Each number is 128 + 24 x the weight over its row's rms, rounded and kept within 0 to 255. Layers, rows and columns count from 0. Numbers have three digits each. The size before them is the row's rms in percent of the matrix's.

# layer 7 attention query, 128x128, rms 0.0742, rows 114-127, columns 0-127
101:140101113135145153113119146108117091091119113129148161094129139132146137154072111126130101084112122095136138148147134162111132130120114139119125101132119137090084103103127154103138105139126070110160110141160122130114152102148121118173128104096122143157100139179130145167142113128148142132113116146143138134133150113082098068130162152138073102131128145117127130178140148201126152114181
090:126174130154118133118124097096135130151104177158129173132114145135134140124131111165125068082114136167144114092103132138142097137084181154122137146144087120112122094147139138119148124121110120138102132085155100138121168119132082137141137142130100126129096132160104134078110094153133147113176158163108144103129104124132102123132109092146136163133124153085144149127161098152148132137066
102:095152156095129142157137148139078110137083124096090147133149133077138114123103083140101108132116090132101128101153125128163119134122133115143101146118142188136115146156128070122166105090114145115153091133136118121157118093110116196155114116134112098151131143146082113098147069116158104137111117127171106147154155154114087134116115120111112131156146119100108148128136129131155152132145
091:139142121073143127157102103109084104144161123107206121120101115134126117147119107170101124160163113148111107151130138128101119148155086092110161113154126148135108140115136160162116147096143115116118185139109116109119150144139141126146122138156133135114107106140125060129129136160111139172101144146105100120142125131132122123110125110121145204155083149108143173148106138137163102157131
096:143161141129122121130112157167087096113094127106137104129162152110172121102144141142102114120087125106114102191105136097112077137135111174137104121114141167097142086143165088141118107148127122128110095138148114125158124144140108107169142184177144136127114105105110136182124120163115093121097155093129110137116138172115144129114085123099127152122142104146128126116113126122111113188121
099:071149104070123096133091134129156120140157116146153114121141120134141119139133153128158126123192130094125146159122106115131123149160131098141123109127164159134137149117125096147165114119164146137167084118105172181112098151083145152148120136109120123141116096141149175169109100099097085121134131096121158146105102145085128147106180107137103106113125135112118143133165120087128125137127
093:161110130152106155094149131129160123146107120105116154161119142120114121097146091131169162139157107124099159109139102104098159159086116079121106138142122134142170159114077114116109145130125089141102084129093103171125133152134156155128079124101109114153131149160161151127178113175108128112153124105129156137123167159147156099132133103103118116132095099132149155145107098135129119121177
101:129128148163124127168125102140076138118094162107071126136114132102134116135105131154111140118168096156120090162146116099075131086139133149118135146127123135104164117082109139141133121144112133140130175106169137134128120100161156159185131151130185132129096128089103136104146133141144159125099166159152139122085098157155155120124126132106130125134127100171077126129102147142125166135104
099:146099126118148139136121114145147085093121093134151127173189142164156114125140122118127141119143128109150150126131122111111113178096155104097116135126099156137098093067141147120126112145139144068161155133094148182127130077141117115110097187134122064090145161098155136109127153110180117132120125102116112119111123104127146132146112118109115141112127119140136127127150122087102126089105
100:130075141109144127107085150122197142137135150162175111143155136154132173112164088120130130149106084083107116102131105088085148135128117144116115112149146156117097103168156089156107115123092107150142127127151148097127087108106133121088160126145119159110135131124160172100149119131141093142160110136130138173119148128163140148128147162145164110134151145156109156131144129136144098125106
097:121092120143156147157137106062127178129149128111121105139151144130176115175127135136079114113106171089107139139124122145135167114141161111125115161131171125107127147119127112149129105127108158136110130126115144129129105087138119158134159131140135139122165144069116137127146071102096123158123126143133124162148134146091134118096127101168131125094113126091087088158133142107136147198097
096:119153144109100113134138196141089137133159118130136110135144118115137141137120122110144120143122091102117100169096123152109156145153135120086174108136144152099156087140103127120128132104127119150133110132104133152144141074097149096133169132117140147118098067143144139146145136085145139153142128112109181145140192099110142161167148164121135121129154152122123110192125123097121094174135
093:098144149144131127101100141154140112120090103138119105176149103108195149124131145115120175153114131132105123136135113169148107127146089128148111157121129129134119132116101164141154135151131131124126131096082103101088148054150196136154131102123141082148062133141111158119107141111147167124124105138109161129127105130105111106164138145088161096134104130124113133080112116113144122120114
097:164179104131133140141154135130120139093094087132138112130125154119122123173105165141104113104113146135123117111148141156164137130159085109139133140136131116107106113131086164141119093126092132113089105138164127162047097106161139089103098108143118095141125164093142129137152096143080101129115111120124111141148083122154107145095131138155159099139130122126162145182136109102133139144088
# layer 7 attention key, 128x128, rms 0.0767, rows 114-127, columns 0-127
087:090107136121122114148123129142176152125217127160135112121151159123130121114166121112115169109139127156129136113115104111135136164100112117142126135155104093156140138122128110108109133113108099092102155119167167095095110152125119141064146157138136142138161150150129100122130107091114153108164135158102127129126105147087167159078106144111145130097114161121081132102132152141103171155127
095:136130130129146123108169142147157109085162136151096117134119125163101137090108132139100096128127176135138103108142149162113099143119152146151141141116127135176115194109118096118103108152153166119159133133099176139147123120087154129141098098096138097165113072103096114093087104132149127149095143107148167104126111148134139096138134155114115125142109118133087165122099177129124106099138
099:185121124131094117122113153164126134103164141119085149141131105138107139137152152112169120118127074128125099108075121103102171123142070114137131106102124145154148121086139116147101126124119121151111150108088127113097152129175123106138168113168119165131114132106117146171138127117138086117113137176113112160157138141166199114141137151173126106133161132124126106119157089126118128125109
086:169127160144113121141094117172121193121125150157097132138143152100112149136163154106092135134144143090163128165118132114114120139121129156131068094123163102153123151137162141096099112151114137136151114117128143166114117136121119132174109118077124114130151123133128152129147103107092140065171117140124167121104128154125108137109148162153155118124145133150166159135139104166162160112076
092:167122102120147094106146124149170098140085120101144110097113158102092125130170131124103096146139118115156117092149118128121177114109160110133129152177158124079115119104110134107168101124119100098131107146114169107147148115068183137141154146130110116141110105119102142098113142104131129166166152092127122118119085127118114118142106125161105145109115188108154168117163131114122118108114
094:159088136131172128072150133124134100150109146100115140105109153159128142148106090134130081129089132153117108113143159141175107150148111129141106148132073123078112143070129108146095140122104141137137144135122160105157124093110113129135127160163169127132176098156105126128131138186130118130126101080133121141151151119139117121089098127158130148077143159122136068139139120103129126110134
087:146086119159148134112107149120087193137087136120123117096133105131153098150149149173145199114096137120172113102136125147130115103194140132107142115143149107122104169103156109129127123111143169130123121101169134131165139105143122145120156096124153143145153137103126147104101141099080155124102118081152097148148131132125131164177102118124152145133163115129127111125126167172122120134132
094:104109116166107129159128149148146162114170112136153152126179160188078106154082117134094158147135075066113085094107126112143122116146115146069133123144142110130092099157120152103126141135101138175112125141092103142092128131102113116100140137145131148156132162133163110133145125135113103139134133118111145139163090106120122161123093138164121145146164119122139117149140108141154125156150
095:139165126134169140089146139144127151144138161112144120155124147161119088096115147112134143140082110099158131132075114122130128123086090128146126103150142133115115122158087141122109165154137122135119129119181089146127080156114141153109128132105139167137141131146111117150141114131108133056118119143156110177151089146134093153149150077119147155117183118142104110174118094101138095123125
096:096182139144139134100135098082110111125116118133123084135109107129101146090076206129127141104138158116127140131122148136114134101167118140150120169112134132107129111137130173130138139128119158064131170146145098137098158143147148106149123071133150124104145143135081134103135144132137109133122135125135103138103116092143182145129102159115107187111142173112129120106126130117117179119150
096:126132103095031120081131126129099125123146107108147140134147103122115138118110136067127155106109104127126134171100141098135113055127130100120132102131146107164170092137132153136141140136109106119153114133123089104094130133141153104112109113161101151142149133158142143155114154153169129113152129138142114150142145132145164152117165147117134152145171141184136150143138110160150114083138
097:120133117140126092159127120091139110107170146124179127108093138144092157134139107116125053100138143111112161085167126143145132117156154111129094143098128145101126117120126101151137089133145146050144115155157192117086127112104140120158146132130124135155157102116151119116117098160105132120150138129147117095139089117112116147123096098127108143087118157145101136100121122106106107144078
086:125129143133208156167134119127130124099131164122056129141158143149098122152130141119120091126117120126108097094113117094138161132117161133144108146116108129143129136110143085165152123078078131119117091173135127162189097135115083138099153092092097132157143102164154105137148124151087115137151125160126131136162129170126113163126139133131080142121130143127137127130118119136150129152134
090:158110167128109105123108125081114126071101125108167110165171059147125132101143099102117172182121171130092118133137143101130118108119145132155124122153102191163114084151127132124136109138153095142140131143121121082176119116096148124138118131112134106135118112164139132173133130140081138104134130137156140167118164135126130130106112134139095120137115126116140138102128147157143181162117
# layer 7 attention value, 128x128, rms 0.0789, rows 64-104, columns 0-127
101:126150116161132138135175110143115098136122170135106119140077123142129187156132117156145174133148138121125075109125117107122136169131126089144131136157108118144136146137141159111160119087186130132104148116094113106138163096119117122133167115120113125143145116076124086098141103129171111109109139142109163146161128108121135113105114092113129096125146136111078061096105154135158113156101
102:078144106074142176102116122124104141128146163113149162139169153108126111095118125130121112121142178170127114139123112150136135124130153127154161135125132097144146139119104141116109116134117068087135113157146104171134140170084106118129142127122139140119132161163077130121156084140133108107174103149136106120130119162140178097082136144115135148104142128128177163157142169099091136123138
100:095122129153114102144130132130093083111125121111086106130129118112105176099150108110157126128150139122112147157141092145127117064114165165139146146143138115145138139125081112173118144101133111105158134112108160107128167162108129150156134083145126120122155113082160109133110140159162161100173138102115145095112115156143141174121134168095156134151141127108082105108079112104145159149135
089:144078144145137128176105141110137126066163181135138137131096153149106096122135131120108118122148080122113085123125150103106134125177150117167149159131136120163165142123128123169139158118127139151119120098137107116099149141159164097086134083176098130113163125144122109145145138110132129174121109112147113113099142148134150123136115146098160093093133134127156128138132121072151089167100
094:131169114140161161084159106119138145137122131086145105097137170119126126122118164124148140124085123126109142157112123142143157142117148085118148099125114132095198104130127136147137126151079148123126163128144126132102111118139125127097188097125099132101126103149147129075147101170129146128157111122155145158090075108160136122063117125141148130123118132108141140128122142072172131165116
097:143100124094126150114116119119110076139148139140122162146132116172114114118098123067148100168148117077138125181146107168133131137139130121119150120105132130113153095132106117167121153143133137162146095158140130106110153124110071142119145098120135115100131133129143132127103141144163144133138126130130162089173132170119124128139101106116133154147092131156218193097113142116125120158137
098:118136147110138175135156115114148114145118105131094114125125128150168126087113174110164121130129110102112143117124146094121097141099145138143079163129167097130173132148117133114144117123180098146143130134157124079156136138098141111098129093159098143125120130125095144100177083150160117156139166133118093112072116085144165108105105115129131154144121120127111164074129078126117115150132
098:146081115112131121066110115135108139132116158106135097144125107145080168144110108096133156114125143177117115126133139103145137144100141069110139168134132123120130117146113157186066134098111167110128147094127162151109135169160145148159155159122119117114138170115150139108101122164142096097111154130143092127127142126156156113114152102160135133146133139076125125167148137123106127085152
104:098132089150136144120126148145097147113088096071087127088149172164126124108128139144140138089127150111127157079115133130154098107146090172141112133144134154120128134162128140141136101153102174160144080156137143150128102105142105112138121146071111094092142107115125151148119108105151133137109132114118131178148092130108114135189116109123129116101138114126150155115136154163140167117178
100:117129113127089155130056109078136151133139146139099145117158149138114089136121119111148117112144150096133113101123124113136117152104121166142126138088110136104144120117087130132110080121116117072153103100112150160137144158100129149125109125145140127137170169166119119108147113134154114144174151173141141098110157169133088139149162145132099149163111166117173136164114129169104107084132
099:130150109150108141111129133124098099105141065109107137116181075092146146112130151157161138156114146127164102121122155139163112129192114104109102111147133118116138114155140138134126138082154123140121131159078140146149089104122123063175109148135103150119141078110099124146132115128139147129139115098099194157137147132147141141108113113149130076119153109143134134112161108157144135143107
098:103171092132097103108115134149061136166132135130155113142122151147117122172123119126171156134151124133112155141146103158144110149117117101086124139173098129101114107143139163166104111136119136125129112141130145148068122121106113117157116156144149117149152107151132125213155149114102137134100140082125137109137139123119117169155123098111168081114122099123128141190129119168152121121121
104:141119142124143148153158116145128132136135144139134084131108120132104104144103141148098193144167117151107100151131132118154125115080095117148145128162099139077102160098184128134107120122159128122120166114125130114131121135170137086163151106139108113104116141113125109128172162135165121113091143099130084116140136088149141093127145091166070129137152153118101123110159105180132146089151
113:095088095141113150121134141156114087106125121131144086135144116078123158107083101124110151185175157123111137119135133110133096138085155150126145121120153112113134158141122094128159113098119100109116150069110133100155123155112087126091156160103108129098122163132099160116114139115138133135146109151147110135119131104158119154127150175186092117144161157122095099109150143156140091112131
088:123108182174138119132104106117113118132127141108130116121065102098115128131190133121112120091111143146109124102108127137104169112129138107122134115170126116128162141133141161119150117112155154099112178161110152103114135161127121132123130111135104109084097134154137104117143119143108172148142149161125073143124144084141103094077115088156162143158149126130146074131081134131175141133149
107:177066122119131109114122136105102115126134167106154128138123138111112126155139192135109099104129104153125108152146119172133168133137149143084134126090155104126103123071115150131117145107117113116122113132110148126110082122124118129152139112165125174158181167135120093128146145122053082135112161134128116121123106124173192124134130123127154109133120120146136138151163113106093149119116
097:143089124169137133131132143130125142083149098119175109109119111115131135150077170140096131104121121129121133125130123130112107151130104095141166096173148129142127121109137142109098132140156142088138187134123159094120142109119147135107136175130108115097141177153128151067156169158094098090131137140114134134147126095176116142117130122121141104115195139120111098109171154123126119076147
088:077170072123137109108131140151149098090136088135110147147145121154120141156181120088125136141133137088131169153128174144125122110137077120072127130095124125104127164101103149146157093137131131114172122133140139163112105117108099149108095130124148117108121178096142142119150117122170142134137161112103140157147120142137115109096132135130147178158104158154094079111092140139118143119126
104:136120096148169166124131118118117164124157153112102143121080102164150092079095140083141088148156157149138122109144140133102107133056112112150143137082104105129164154133138108134170158135103090131126179104161126174110107131121154129114170082131139130115167133129145129082162120130126126119107101108133093129122132143142130128108112106116120145146105127125155175114115163120130117167141
097:112105076081134120154152133147121094116155063095155154141135100117138099159104149130153134172162121116152120116151163119127104137111157114131127121083121135151150148145186127104091125107074114148128083102135096132126130147146158157107126097098144145140113113098133117108123169094168145109124142101146141125130100125162146138116132150105133120159135180144176179099116113136115144123126
101:102152141133117119161160195140131116098131095155135135097148133128138118104116110177112148138092143135115157102132132116165148104119108155137136145171145140113152141133165112149094128120145181131119143096128101100159134157115076141099117091122148099110093122141121129134149091138143137115110172132120117114138114106176105149160120134124122126169216124104137134059120111116117138137116
097:126113127123102105154147142143114142154112118114112156121145105161142113126133144165153140108120104159143132133152156062125144129122132103139135117114138115120108152155187149129118116123143103156140118115145133080189074159140103128154100097190082149139135089143143149152111152107101131124126125132112120123153154133164110107130143155184098112114135147098060157087114091093136119128117
103:154138080132106131144182099145136124161110107089118142129136091172147139155096145134111107101086142161164149100133142139129117137177122124108100129109106138127139101112126102112144082081053114172125109160145116144154143124129131105122112137100135141132121090129156139131154129144182126170149120130112144123178150137096161190123127143131133151135135148164122144122135103135118161162156
107:121131145112139105143121120134108144149064128095155081099146136084103130154128099160090127153134152132142114115142113139139100110138143141172149126152140120095115093119075117157114159121096119101120144133083103094131134117117123151114134125146115168110107191123116113151124138110132157144110134174127116170117133100098095185146138110133131127151115123151155049162104116105132166113126
099:132148119137138145157137124100142153138137148134139109114145107107144113110174129152161112142094064086118128086142115128144167136201108137113123141147151070163152158169121137136142140106126108127143178143128130114093116132095100151103149105145133111172106110115148142159166110126137127125140162152080141129169147144130152105093101116128149104137123162096092183123130109122148116166129
104:089070112128115162131118159145157131179139169147093138134132138160149157105128141110097103131141125090120124099142122128106093156097137128122111125137130071116149133171113108118110132133099105162145131124143139128128148161170102183075142178106108084118115139136141151099152092146156133118114151128110118141092122107125174115116098139101120169146135108135158168090126116145122114165163
112:131127177085106096123101083059107078136106166130154140138134145156121118137164129159112126132124148133141153129104137135124130142120185147100155109095104124150114115156054106138093132106126115099119110183126106116134119110133147109161116122132134162160123148141132133119123119192119138114131116172154112141134141111110181168118119157114164121100102115134171117146131146107105127131151
102:106092125129130116133177159183133152146135081155148136118148080147124154120135160138126139105116138133151116141143127086105139105121129167114154127108135162130098135117204133174146127122145096130145114152125141109127076087139135082132135113173110116094136101136166135132075112123120112147138137106126141094155110072156149118115129136159103113142127150127100161104100107141123179101109
097:087132111112138116135163058162124120163139122133139083123099104129128143147118154151126104139157128156156122118119110133156166146069067078126116145142145136125133119144135145121166159096146096154121153151141121084117128106080163103125105134180136147123124148109081132134134127115155139115162150150121152170132081110153147118128110109164134154124113119122163163111142146090158139115105
094:123144141099158150124125155156127164101098104140175129118150091130095095111161102121114119114116150154132131157131135121123145174130168113181105137165157125150123107154163147154105141105125152088138134151112138077145151151117125140132112110133099134125128144137119182128105092152157094108144092073164071108142179119117119094092114111132094127151173163117135105119106114136132126107137
103:126141130124106096166179127095139089089108139186102096129155125128139108154134165121105159143132108102139113116131135088088141142150115135129120121139094116114140148091106144073120149143176136135123130121106127105132119111126107129105128130150134150187120109087134129119128136158112139136067165132083129128119121133162127090144105184094160178138129114116092156076099118113132152145144
108:148117113103139112148129168114124114109118209103141139139104158159121117081107149125152162147158137087143129175141120167070139130136113112102131152137119091146119167073061115102132139161105096154142130139122120151109155112135112120136164122118165125140183150150135128102111112162101105136150110097122138118114140154083116119131102116121153110132133097135173149149105134155142134128108
108:116140120098148104151103137102130107122125128110121159140132093104122137102108151116141110098109154161131116151108164142122132100150078139127119110068113099106095136085094153142168119125112118127123160159090127084087113104129125143130184096138140138138128117115082097100104154170101126136172086169139103135155132113079110171121163124157108125125138142169134113122095146116136152172128
097:126134108149143142119135127100135142119127123101149128092098149135153132093136118127118138107111142110085117104125136164088095121182120123153104126129120141137086109122121157117184119142106119098128146134136126144108141115092155120131145177109158152105176142130144127180116115169113107124150099117125115163136159176094113140149122105141070117104177090141112099121132144172165180071139
095:161140124136087121133132176131115140130126145154107127119099135147127160152106163110156110091122106138178141151152136158119107083157174134114148128113109146147092104099119160068121127182142137117118139157070129159102139133110101113169153147116140135075115157128107099072133092103093150097135145130148134122152113134139125115122145125145151131097129145115096153178152110133124175150127
108:160124111158122163165127124140184097127117090111091121121091157138121135120097148140156119124119120102116136167123137146123086124117085144071155119155117110109118098120150157151150077185138148132124141117116129132134109082100090088110171121125097136087144100106132115136107146109114117120162107094112110142122139091106090137093123118139183136153109151115125113174085134104139145139142
091:131089141075130130146161073105130165160131158114100131112126104116134140112104181117136103093117115132134131106140095148158147123123071099114179098099151131117163121140126119140154143135146125129100115115159119084149132151131099130100176109135108121144115141154171091109144146091136131125117137162107128153133103165120136100121126087182140170108107161131162100145153142133132124185143
099:114122110135119189137102150127108143131128154156104115129139136187135102134131096147137115136153156103138113150106140159101168168131182107076129133156105107169099169093108124099081110149117135131156109123136115135117120154122172153146096108124090116089097142149101114097108161157130097132156117117145123120119161140138095139088124128131112107115183110092140157140147158135085112094129
098:121141131143154107112167112090155091113163087127110145136142114074143128142100185119129168086153106108150134135128141158145109149137106105129125100161152142120129093126107143140126141088114122106105131176104119092134118094117109107110077105161108159115078165134103128125146110131125144110139176168131132157133089086148125127122099135169112113134141140138150080100160152090108130153101
100:140136113071127137132107149108157167108091120111158124126131130151150137108100150074182110123130133104109132098112110089136139195144109163141098127187094074137114133127124112160159121123122192131119131128106139115143083115131114111110136128103130154153104170093111168093154173156130140164084118141153141123159113115140125145134139137143131120152159124113122132111154157138108107100128
100:125130119139129098150140147120117094143133112095162148126107111093177124092105180142130157149155179110123171113136120115084091110107127099114113131156099125085125124091117114100152115126110136113112155062126113097133124139165133124104154148105123115067160119122149128113161138132117110146112106139139130127161110117099084142182123127115160131099153129153162099158109115156172147118171
# layer 7 attention output (transposed), 128x128, rms 0.0839, rows 64-103, columns 0-127
103:156156148117135137118144117103156100115186139142079114119113099151114114118164131210078153125112105128126092116076157143175142128099146084119108105123120150103124150136122130120147103103145149149106126140174089132149116098129126159112123138082126120105160114141125150118125082084155132124100167114121135119094159114126118105136140103107137113174115118152106121134161139164166103128126
108:141111114122099127145128106109073129154102157113103119116118128082150103108112134131157123124132144110140149135156147099133099128105107125075126168187121113100135149130126183119085135134154087089105124107122120123125162154150176165139174088120143147168149109129127103104133126140125135138126120134123152153129191142112114137095156165174154133088135154128115109111086133131073149111136
101:070116092126153166137070153134136128114123125110157118124119119146098184124143126130129156117121156142122113143135109159101117136164134150100125079141136140167129106097153107130154138127151125133152145151110106145125168116166160153117106108105122144094135104141135076140127129135156118118102123076128135100118150158136114130106168142069114133168097101176144070107147096145159141128089
089:151168124116163116117160133152117143108100128116142137161120133106130122117175094119117153097123162133135163146088108121148153135122139131150113042155112150110069154127136126134133120127146143103138143124157168081147135134094145131104164123133164061119101103104135130148106135097150105126157133103110142121119124121156090110136155089105142115124144094136109193124128162149099156156141
100:110131157132161131131121109166113161120158144102086122121116132100136132092157120116132142124119171138194117135151147111132099112063130128148114094133128106122109125114100137128143129112139122101097140126136089129145161141105145147138109153078135140103125149187078148142148087149097106170122125134153110112162133123114122096090109114109149178148089145124141159074151186125155117127125
096:130114122085178144147134116147140116146083134089124088140121111088065093099138131103171154144132114121134173121146125159111124139135086132136127096131138088125107116115107163135134163119129101126103151099142131143156116118118151148139114070081133146164111159163139079125114085120132109104117122099135083149144101145094153176111133134154150134142104114156151151137144114119102123179116
100:086119150093124172125122124090114099136133116147098145126182117146145186121100161117123128098124169158165142106110167123136127134133138115144126091083178144157135129127093113101163124118143124160098112127157112110108153131152147149099126098121146143139140135147070152163136119137140115112131155154154111126116110097121180095107127128117101124161130147132124121052166096139082124136125
103:115128123145127102150085103160107126121136177137134138110089192170130128164118104116114127143145139109141142156106099047130138142130142101115147151143134117166101123123120096142112140173108161146145108095135115120115169151152145128137092140118130138109171122126171109123152116087112123124134162123163092099141186114138123132098110181165115115140105138117121097142126170138085126124156
107:107139155119102133162120141088135156148136148130132129116144169197180103109112192126120083132123099120125145109181116132102124123073155099153124122152133122177152112111165135113160109105092136136195121130124076135109130134109112101149123139147170154120128136106120163107129091174119137137091101096141135130108111129113159154132099124110124127130121102110144135115091118110146103147111
101:118117103137183170167099139112059130129103161139122128121137177086122142138100147071150137148161136101101153146127155127121137120092104094141114210129133122138130118097114142149104102126134127142155113107116174127107128155135157134094137129125116135133134174130176111094145133131149109087122107153135125111079135134102144139111163133164133106105167124126141083137093142129121131106124
098:105119115112139137110154131118134117134150094128143129089126087120119131146111165150133118106141086163115132131139156144172153124140149106111132153136130138072100139126137123103079159097113104147133146111130082149156104099100128130155105161158150126168166151137070110122128101121105142117145149121162129107128133171132163152135101122079134136058142113116119152111125137134193091161085
102:125108094126151142120133095093148135135166155152141063101126137170134085091149093103133113148129111117109158140138130142116154113136095109114105108107088143129166153101147122108136119102132134147138122099142096177155085156115129120154103167150129072136137138170142116115107132115112139181100138084143143134155127138134165161131129071124150135119155110133111154150109142129153109148189
105:137130145120120117161130090147139116124158122121131147135131155201142135103114142164121148121127142156143100161069109082105169155128147105110149111063137162147121120151165111144139113116128172127105148135155137123127130139124107083131108128130086132129141130125118155107092128099102149147072164142161121112094157087126143114151082118147104144157138130106131124132146094099102100091175
116:120124105128117119133163158168105089132141096131124166143170167099125166085119116147128147089126118163122116146195107110130093147123101126092142193116141137112106095115142099146132101099146117145153136097153112118169148118141127143118102123112094174120155106147091135160129146088161135113112144114153097095130120108072107115116087151123137109143151079125151115117138114123109114119103
095:118102136139130126116113123140095108123157119122104119134118116133142158134129119159086102155126175099139110139064110137127137099134137124141159066116174120127115123129120147100139120109103173121149144166148131141110141115134149166136131135079084142108101101118083178150142120140127138132151142108108134128106153119152099099140114113121119104173093164079144112101134150132226136119124
106:144120093136131121137082112137111142112113178144149131139125136106116116177136119122130117120153138140141131141104102082131118124163109153096116110111125128151052088106123139102111183159146091148120106099112142147122140119155177118118156113141126105159113147091158123099126150113096096152154163150114165059178155121138117124132119122176162157088149153131130122117154161134103123132132
097:118143137108107119138117129148109112116134122175100144148116142146173114098127142154096135111140129099149111154157127083132137126155149137105169182119122108158083092157139122138142136120135094117177152107148158109143165122127095131119123166129101132091110109104131158080121158117116112149128137122158137078124167101127103129139095167150095160125171140109121088142180177130172137121162
091:147119148109082152135102182129145118128140143092131129103121146112084153137130107107139134168140122121111109164144140124122158118152095151112112139096096136115151107088137131118156114127109086122143126142143151152132120153141082150144112095167147215102143158101120138124141113123171177090139095167145146118110101149142131153126123123107151133143101206154124120132099096115140126107104
096:136141122100123140126170105130136141140142145126116128112117159131142124080147107119134138116111153129154133105126098107134104135108097132138103126125111095098069078134111174138142125152101156108101165134157110116139155143134147113113140134104108127139133181088102105153112118128162114133127152122123102119125139118109114086124143084105119133151104140167155114123147176128004133144159
099:142154104121106139169135143115142108124089125086176186131136138106117138110130154113165155098141101116141109134139139126114145120177128150129121171142120100088125115099135154151158147108102093112079136153108113108141112136168145125128115068147160157115140120115107095100165154107146134113131130126136074128150071134115127160136141126076120137092150114110167166149156145133084135117105
109:138136124127104153132105157103125146114150095130139124123182136165167133144087197153104168130113138113155089148163162146110149104149180138121122131130190140140115129131158097127134122089097131110133115135091138108113125110123105118122099101139125144108136105165116149120123108146100138141114111099148153167114120115143126128131127170072078088174130147095125123092118087082144130122123
103:110154071136141117132124134136121146079132085137139149112137136159131159130114147125111166095130142151112091160116120154140145135195156137116152118100098162122140108151147137117124133152092137155146116156117118116143108131100104084102091104183146164122106139162095165162133137100108120103143160138115092131147144151139169097144089111124112093114141130094166147129159123143076149126086
104:115136135143129121138151139140140124163118142096150164089120141124069131158089160102098115144134119125139102106138117148142128119094122122111131155139137114113104146132123136076146142118113124117104134124133048141138099143131121129128129115156180165108132138153142101111138182159165139064109100114084120144152098085119153146146120105125125203100140141177144171125119126135105153134109
107:149097123157099129125127143163120127164089134116152138160157159063111102138113146144107155108146150159137161110145102150109140139118135097122124111148136139129124123130108106133133115105125132138131117127119115118077162120145134111139106107116089106112144076114137109086161161147091120115113133135107152122149123121123100161157153127159123138147133144109146071139078148108244135132126
102:143105145112123164109129160092148107116172105154136094129132080151086175136126136132130128150122142097169125115123119119152178087127123142138117129138099185129090164135110140094095122123117105155096101097122104151103135103107114114146097114150164116115100151134091147173180140124147132137128131136112120155123154133157139133083162101077139122164110128095148134111159118123098108136077
109:112124144161118167134147136105135097124132115123113118156140154090152134102119160114139125118089116105145136128163148108139129130081091134129158136112158096155140133121129094108139159100140123179113156097142129131104181099164140150110102150090156126144114149121106132192157109122171125110087117087125084143119110134107125116112109123147117156180120156119111139074124118151054137143104
114:122115113164118107125144105118110149164078116132142152133103095107111124153096112129153105126145134106134155103076124140133114129106148116095140138125143110144140132095097131127108178180115104145097132094096131136111149110126187160118180116087121097134116087140149079078131127148108112123150102114116143105128138133129102114101154160184154136118140155151107133139116123159194172123106
093:118134138104108104133135130117167127107168123101152152125101116137175158137106106126074145111130152146172099134132140111120144141159156138134159094088127119121096095132136109141133142129114148134149125145114135116170063118115109119118102120182142196134101115139127155144113135127123144101109144140138127138143121181120189101164069115130132123107136139128141099146157137105050095131137
099:143156134077116157145179074100109093146173144130107104137151123120108120147164127120125122143131124133155118092124134131102150124126159106103109157111124170122161132193124131106150109109133115091086112133153124115125128123127109158137120089135150105161143077104070098110146131097116139140134150125098119097135133118126175130075129126140122109116109156144117133117113151098195090162146
100:110126107112090142132116148182120085104102094122148128103128145165174132080093118121079195120107177097157123128109107107131132107111142122161171097136146105167106134145095091136085099126138145135120131138117135131120147159118128140149125091106109176126177102155133157156123126120106142129125148134149115150117120152147159132170137157136092118110117161100175108130139117112141123106159
107:133108146127124159115134153103163127099138122156153125134148095109151113168136164121127119129122127115106116117076126165133115134149143142130120099106143172141153156131116103122156195104133100158068115151147139113104106120109129119099157146140098133121117116152113118078158115117117161155139142132121155107112144123145109112117147132112104112168109187111066112113174080148132141104058
113:118113119108140156142154125174155118137135152137108096155121097107121070105172063151153105182106136132132161113117144150127089141110060119127129101132103117133093135109149154143149134144132103150131145125146107108175128100120143168111144108093093088128102153120140113129098088146122117122099145105134171130149149122118099135135133122148154132122133123144116142125131158175053139118154
108:145115104108143097154103127173114118131124131140088137124114126106090127107137088168140113143165164172132117108097110160132093151128072167126144122144092069121089105149130140109103146129120113114122131133129142126139140121080151167122132098109127165132115172112118084090119127130192118096112111163114120110132126139124101114135098113168145154123081111155152123138126160158184150136127
102:111116146111104142130153113163149127136154130147114120073143155162117119076136126126156096131122142126118147080116150138108090124077096150140100127170081108145118110107154141131140112131159137106176113141130134143174141121106106143134119153153111152107143136072155188162114104148153109113094104106109152107134173105103117147154150115143106142113142088139123115115142148158152141123193
103:135106079131070100126090148116158152111147147143102140131085111098122116153165164156148118141110137109109130126133209112153117140175119132127154119145125107113125165104118154103099171154118104130166136138180100098148073107128140113143111152109119123149123156141160125085146129117101124137137120152119161126150180106116126111112101120121109139105138132160155090132096162142106117114095
105:092137134096171113114122145130159154147145148115128101103134113153126128070161110136097136123085152145121139120146146135147151146110078083178133095090103110130123127090133158140149102100116115121175147132131123126144112137109099156108075133133089126115106176155093158127118095136156137147115148116136149118126133125109127113126080106128129192159095112142161129116150125163147075137162
088:148127125146139137115155127135133142142118141127082084168128132121100157128157143133149117088139113155176109144142121123180142081129113089146115124134177162111106103195092185146133173156128151155088107120157112133133134099124156105130103084103152165124119131146113150136121147144149121074127108124106088146137134108127160132107110150154141152151081137113173139108123141110131116139095
106:136119126139089122173147124123097115133125106150134146114111125114144079115124092128128164127139127107104164174106163168074153113112138133115148177132125083151145131117148171122095099141129118074165147122127131102128123156122111130126126150112095085149118097144140124117148119136100109114133131114132173063108147112118098148098118143158137125110165125119112190155118124171071133098147
100:149142158118113139116122146098096073132115127139093169159163121092104130128122157142129113120126134143161109162119142111144149133140168129069139169118165102102119109119100149099109161157099086118108095158133137118090120109108119137151138108149135150141131110123106115102104157119113131141176116153162125127165134148114128161127114141138131113100129175131119116106131149094229101132099
100:125098125133160099118141130150141103114125135146101136117171148131171104090069143154131111144109141131137158115115107124120090138103110123184117199111155141182080078138124100125142103116120122100106100115164105141137130153106142099091140155101157131108119167135115105115156130111098110151114118133159156100127088133129124121097146174136126136150114097127115145128152128119196096139118